Weights of a small transformer language model.
Size: 10 layers, 4 heads of 64, vocabulary 32000.
Architecture: LayerNorm after each residual sum, learned positions, tied embeddings.
Training: a variant of Muon for these matrices, 207M tokens, 12616 steps.
Each number is 128 + 24 x the weight over its row's rms, rounded and kept within 0 to 255. Layers, rows and columns count from 0. Numbers have three digits each. The size before them is the row's rms in percent of the matrix's.

# k: layer 6 attention key, 256x224, rms 0.0479, rows 223-250, columns 0-111
# q: layer 6 attention query, 256x224, rms 0.0481, rows 224-251, columns 0-111
k223 087:136103165150136139085123148092117105146096128135117141106147165113082126139206102126168142090158159099136108095119142120118135133105145123138142082133140174137147108143117108116147119119154120071137138117132139093095119080152130159135147109148110129102132130124135174145096133120123121120106091091106127125131108111115111122127116124153
q224 083:109144159144131130103157118163065125103144163140088109171095131139123111163132106137140088097133139118100134135139134128138135114169180116136152137128090142129126107170126153125104136093112169131131161124163147138129128133153132145140124096122183153133114160142156129096127090109101173118150128081103123179162139112071132129103158121119
k224 078:097099168130145163126143141130131077153125074075118120145095154116132103145149110111135131123138171131135137127137091088136104126093128131124141113104147121166140115103116127137124096118137116156142115132143150124123124101140160080154152125157110160122098150106106087105140085153137135204148142135104157155135142150116177093131118141138
q225 091:171116178086127138115111136145116096136178145153074087111160125132146104121111122112113133119095129131082124136149110103128179176127123134137120112162099115173132118126074125103132110142122157120138137159140135136135115134137138159152088150146112157149158124145124103106169119125166129116098165093117117133181145146153154100150135096149
k225 084:092144110129133148125131111145100128119106136143136114087101111120104097160126143172144129144134128133089118149141096144121080153136144154092145134088159123129107065111143128149180114117099171159109115096093128124074092143124175128117171157171132125119129101152083127092100167105146123139109115107143112095128146145134141141137171173152
q226 092:113124116132098133103156149078102162117106103119078087130140152139148137114145131136135136098152140136091040100087096115106136158165134118134131129142124132177118121151105175128158121120133116082115188159122119126140138149171123139140111116109144086172130119122154118153157112121113131148185128163104098092150116136135122135152156152146
k226 092:141104165138166129200141102103083129145152091102088117094131132130111118098145133121151140122101107176096098088148162106135121142165121135121111112126139120122126161133098165122171117091077141108125162115079154113127126134197145131148173099138163154125164133137121093124127128115128175134162149160132129145169113114107118122134078080133
q227 094:112162111134091123112087131087173130105129129141186078090097162134154082168107126083131147149095147139108123144132133080115114170171131102160146139129125146149143128136138069112162162134095142158131137118135181094146130182134097150140080148118102147136134177162148126120162115107118150153125124121144143098122149157094140121132107124120
k227 086:119125081122170168163154135107100139103130131129128123131113153125121142115091115153126195105148130144084165079101121161109117169096119114121110145162069140124126151110139134100156151163123146117147160139133142098126143160142111108120142149116139147118112103123115112127150118092121103131147114138137136120114144138124141126106165121121
q228 096:167167161114119122090138136098092086162132091122119141152116075139143169154165130142140142166163091157155086123138153125110104103105144152120133159111133117185128100118138193150082116084109132134112125161136135053127085102117182133160115108159126138108163132102148120125141109136097134108135120139127108198117150137118161159139114126117
k228 093:132122122077147155111137114139134148116111109109157122102119129076078137141184101138161124133121124149135129146145130141122132106141125151095135142113114152129167144106080103152103154102158093183111127148209128090133119116129147097146118152147109101104148136180097148089133157132116148132130126138149135140137125158145139142101100145140
q229 086:098160147164068142140151113126088119120141126136149102071127123142104144137158127126103110129115114082142131163101177126115105192083140103134101114122177176144119105127151160112127168149137126134148122091086153133107076114112111130153105125155119133117148109108162134154084118111125127140118116160120107143165133096163144083126127104126
k229 091:105134086123084156133094092127148165171121079129157133143089134143127141110116121134129087130110145111089071141120156118157143118124121140154151139138152154112131102134079145142150100140136143140114146058150148111143135134105148153097155102116104118093182123079141098072135132105138155091115099151119182122124104124146121113126100126110
q230 093:100119094127091143127097120110172134145117105106125157111151190091130134102133125108125148141154104136122138131135138114158123114110121128117163154124133100108115133180124099139166123144099111149100104109125154124131116186126114113093074133142131119112112138129135089153133119163122164114138128158114138141144144107114153145103123114076
k230 076:141121115171107157133158135128144141125136100148158164156104153155188111163141081113133134111158129112152105099102137130116159123133110119109105139127145143094099129102134126135141150127138119140149075142164137131142128164121069138159108106070122127150117141129111115166129135074084128124169115137088152074093125165132138089151112131120
q231 095:114118119156109133116151107110115107132152101141115142134194171088122137102162127165150127105118148133123127122153112121101146162195121158114186095105172164116112088108124087121105092124160160142142131065099147115128103136170130067116124096095104135140129138124130126142129135142147127152158127160123135159115146108125083110130129165127
k231 093:108123126126149115108151124136142134102119134146107114136107144089171131101131121146111104110122152133156140187125115065149088193162107125164117128100136118125126142147162111111109150116167122166109135123126125136117151148144112145142116102125120126149124150146099087140123134148092167126138126149127147098118073096130131101172147122102
q232 093:138112147105111169137171155128127132116129132095134118121131124107127134112164114095140159158124091135141079163162115089145094146146118118125146134140134126133170141149120149126076131118092114135126145156117147150114106122161166115144131110123141104122105134134120163101098122116077116116124102101150152185113143117106105125109174142182
k232 098:143130102104139200117130108140135126112142148148083125120124158147148111111167127115175085163126155137130091109126117134143162185145123138136129108108123147132101139129106147155113110088071163180158135061106111165099167161111137094158115114128150124156125120182116124106152146131129116110132187136118163151103142130113146147126092151130
q233 095:100079138101155106131129131105109078140113094149159138124125135141125129105149122095094098128153105108137131138124150119121115130119110152122165103142160140137124116112158157108100110116151129139129108135110119204119128115098114090173161155165124172106115103152164123089119118139170142094105151115128078122135118116143136064098138124125
k233 096:112160154168103076125081122150147097161150147120173154134151120117132104145139126098102137115115106137147160124148125090130124113190123153105162107122157133109162137131138133126094136097132136226125084121136082138133119099115160128128091134149136128102147140118127112126110117115079151135114080121115145129145107132122109099118130133166
q234 097:109127140098154132146109135114149142130135128102147087093115097124115143112145125160156140146111106083106116101138150165167158132146131118088135150151154101098100076150141128093160137170121156122117132114140114148132112133105108114156109113140149158128129119117110086130096105157170119100150103111124104094129131120116150144106101149075
k234 091:074130135146113118127153094138140111158126124118147107133128115174130137149115114098105185122147065143151144107120163141137111101134113117127180093107138115137153181150155106137121132097113134134088118163149156152138089179107093158122108136173123144115141163085144169123116118105143179143145088158165166085122096175124139144111148118131
q235 098:128107143132123101130169112132120110139112135106131115152113116131122132107141116134132112030138116119146157138097116103158164076133150108121109142128183109147117164077159155145152124136131124107155134134100114144134135137179132164187165114129110155172125163124131125152109118090157127096140117148128104140109105121115145122146149120192
k235 089:154138154148172127084171136113120110075113138170111119119139143146155105074121154135116105140150126134094138126150106134136112095126116171107117118110150148162119074110097183111139090127114134141119157119102111135132130093162142132124136119117107106133099106146109162182132148116054114107137114126134061155121113109155104131128123061168
q236 086:130151137159154145142137137199135108102137134157149121090148106144096137149147133121157145146128127134065089127154095119143156158134108122134173087109104116129142129124116150163141121121144207086116134153080107116119121117095109148135162132138151127121117147101121141157111102123133114132121124129109089134100100160121188096111121129096
k236 090:130076150143151143104115139128165109145166126148130186156183126149101135130120144140156121081093111096104124125160170104166119110197095071099132140143123180139108073101126086153130146180128091145103132112129130129095112134124146127129175087092131159125162099090146106154103157139180111122073098143128122120129152154133133120135135163165
q237 103:116126116149113130140132118140189162160120140139154143119129158138107110138130127098152112117122120126074115096136139077155122120115152138147128146141125116121090073167158100163114135104081117187134122120142097110116120104113142130122121138144114148129134104124116098100122135153126146145150164131133125158145157128158157133138082151115
k237 088:141133073100145157141072123152147149141088103144121172121109148148160108150128142105114145121157146125104172152176190109120141136128149108104144160131191134102093148099115084144163156151128158118107142150157155118117103156133120096124129083142121113130117124116091126127152126110102112116178114123149147099136128162132121124126153132122
q238 083:160087145123161138096115131136110115145117082113138113106141108145125113123093151109165116142080138129139126137117104108106159096167106074113105101130116104135129133115134166111060148119150163161112146143104124111112080111141129131166136125152135112102152138129153155165166133108133126086130100136110149091156133096121123132090112147097
k238 093:135155113090145157129122053101139132140122122147111143120119100134108149145140135135139137141150116105109130142132119145148105087157168154143139119138155081136108146169156111120149146126096166153130126159121144098111125127135153179129098122099052102134152079135137116156109117128136070108091115158115111145106149142134179157122132106125
q239 099:131124134156132166153194128132155153131133117098175097094108150114135094113095125129132142147163136112168158166136120082102117115111125125100145116128106122096156148154160081134149142109103141129112136135179147105143138149112119144116125127121157113130093162115153124118091101141133173129146128116127145142126148126091112168130137121091
k239 093:133126106156141169109062172110139175159127072121105137152135169123108124131083125121117119125115083137158159074123148123125171129104143106111133165138113141134071158165084151120139106111127157119137134128139118149190098141141114133118155165151135129129162164081131104143155126106117104141161153138139145160107133127138149105149113128100
q240 096:135135073135126119108122109129106163091137123157131153090124133150146094131119098133115125147106139124121148143102119076153139138135106108148112138151084149117174152141126095111134146106150108159084115130125138153126150094112098178134091123132110139105104152148151136119093113129089102097084139146125128136116130158138109123114117099146
k240 094:144140083111156193150089134125184162130092152157113149131125105116129167113088132142149137069146085131143141076105117109133129158107156082132089105165098111097162151107117124147165152138093136066158143107147117161119161151110165176169177146152110121158077118137143136125133090101116081111090130110117130172097142144114158157090103121132
q241 099:118107102135110146153111146157181168099111162128150115139091125122135143098073120120089176125150122121150188132096137092134126117162119127120144123127136117140108152161138078129180153123141142192123163116144142104083182128126089131126146108028121102117149127127130085118160098125124121125124127132135134102162151148166165115131098130106
k241 084:132174137094119161143113152127102138120125110097136119160084110149139117121068136118143144123136116118114110074118106112130147149160122108142117144091110105128123162128096114121153128115147146108107184131136120077139105163157149140148192119107153119139145135112148167128109107144110119157172149143105146131134155174124133135170147114119
q242 087:134142145089113124100104135107111141164159132118132153093115086100135140128127118158113143133109136141190125147105145169155090111173142117112150117116132090132101081133142077133132137124116146144092160162179102105133130146118160128098129113139140111150141118159129153097110140110182167094113132121127149149140120108159094134163110174105
k242 090:100114093064152143098165130112141145141098133106156126097112074136134183126126131126118089149104111133175131129112104144125144117091115118125135150145155145107136127138128120163160150102108102086144125102055154140112103135101133129155096186152108105150150146155131097149126169154095121128147131153159171150114120140137149154139144129145
q243 107:135125152157110124099140127102081092127113128102103097135124106137142142122115123127157137124119109111103104106123112134129121117116131085128145101083149129096168144123126154123161119116104135117123136187115175189139124159153098130175168135113139085159128148151138119150119096094135114100113108121123116158130178142129129166121175078170
k243 086:126119167156164081116160121145108121136158086152158117105144133137127178145181095122129123134146114143108121102139121083084158193131146147137131111109133181124084056152144183114133090107149102171124183120109179123107113101157115116088133120114128113097114143121139127108140136109131147143159137143097152151079129129147100128139111143121
q244 092:139164133138138189148121197119163133099157071156065146122120142101167116138151151131094109148102131159079152102115131131116096094097107134149094108121123126096132101149091116124115135105157109105156121122120109084146138147130133091144140122162100138095169132165113117134132114139106083103143067130132128146118113109069135135130120128125
k244 099:146127072213108153156148126187092108135146137119126132113158108154163137166102069106154102108151155129123134137143127133135081128106153130147140100124105153121151129143120116147090151130170114099086100166137112088116168081140162148104163130129105129103171127104141147107140131138130135118128115093101121117109149117146118104128137153169
q245 102:139127163107151135086142119094074097090119150095159108164143087141144123155139110113127135138152139109112109106139133174150170118112162142090136121096135143136133122134138138124105156096165139153111129173123123149140119113148123154158132138150098123152093121122152149118133148117110108139149077151141133130085143135082171149098121100143
k245 089:104098191149135152130153132083114121137128100118159099148111125149120163119152102111122164150131135124156143112141107152157143115097138142090136109127147144132123135087105148153131075115157155132134149157120132119127148108129172095108090153110151143082087105178142125110122130128155145143107113147159143120134165081106142107102180112106
q246 092:121136121093113105139121142166116145091122187144090118143089150132099162101135119154143130128102062108101141098124083119120109149133095129153112127134099112137122154121158111087110156147123133109098086117120086124128160150135094096128136109107148145166144134135106099178144122101127133130139138160144164117086126139141119124139123146116
k246 092:123142116148139112142145134114133130140133143139100137163131107143143142122089146142132124105148145143133092132132143184082115164136089080116111121103099104121127131123157162108138127101156100102146144150119120151118114178150101144132164136153144128169071125178144144106151075166113106138149137126124106111099135153131092115097165147113
q247 098:102104075144088142127126123158177158119130139146144129119128131094131127132127109157102154145113111163116175138122158090155136131190134155128134145150134116088124126152130073140138118158131120113101117093134149114120137171140117118121114099092166159127126141109113107109131135104104132146077139118133135137169136163155056127157130128153
k247 087:172116117106094105094141100132105163129117111131116131121099150154156074119106172164138101099137141136141098169113172100147140169086113136135081142140101123108130164142133117140136143132086165089141101081159121135158117159120099136145123122160145170136160113143119124117146134145080103156101173155123167139169107146129105139136122163123
q248 087:134134094148121129166140108141124123087144130132126164111131151132161154126149151118121166090137138182178089163121122106119144130098173142136088166166120090125125184109130121158113122172118160088140158118127123121130111122146124164128071144112153129131163124100099121116101122126126129116133157149144154109118132110117114106124118142127
k248 100:133124116120099142115116194148146083125122123120103153157143156106106142100106144112099115120128121159123106129115133158156157106136129132131066133137120062145123152091099092114127139129118130084148130122101101172109180143139083106141100147140145106143160129153158128095140123127161118142104137118096124109128158134137098139108114115164
q249 109:097112042140130125129101117121139151105155166156159129132105163106126093084088109102133138135122090125142148178115159137113159165151140094148139158159126139114097121158140083128153143140175117160144112107130176116107142150141091153104111110100113107137161101155116110110147126129121145130082149090168157115121151132125157121112135096127
k249 102:171127135126133136146105115130119145137095149114104117180120097106149106125135089139132140155129103139148101090155128133104110133159124123165125107078079100140187157157140136104126140160106141139117135096154139133087175156118105126141110139096135125130138157168161120126122106119106147107115140108078164122142122161106177136116108116115
q250 107:123144088133147162127125142129163152154113138097207153164153142164099084161091111112132144136124099111104131151173105130093132133105128111103146128132121169120132130125146110158127161119156116165133126099165145096129098161138140152091101100111113113127168133118141124135143117124132153169136165128162140101151142150139099100109135182114
k250 097:121105142086155089132077109141158138119117127124136114164130139127173114137087152108100140136122126152120137106119168140094141139122124098139148152133105098155129124129120101110100115136140140148113140124175115103151143166091074096158096140110148138158182143119138137129148112130158131142136119126155092124077163124118162116128115108133
q251 106:111114085128093155092104133139136133135109142095119136125122169151114153145121125092119119083105111119092180144140098157127126073147128125093154137132090129152127150124133099128148169153090098144145104163146093164144108174123145173140126155144123145162103122146108120119124133128131207164135128128115145102114135128177115106134104127112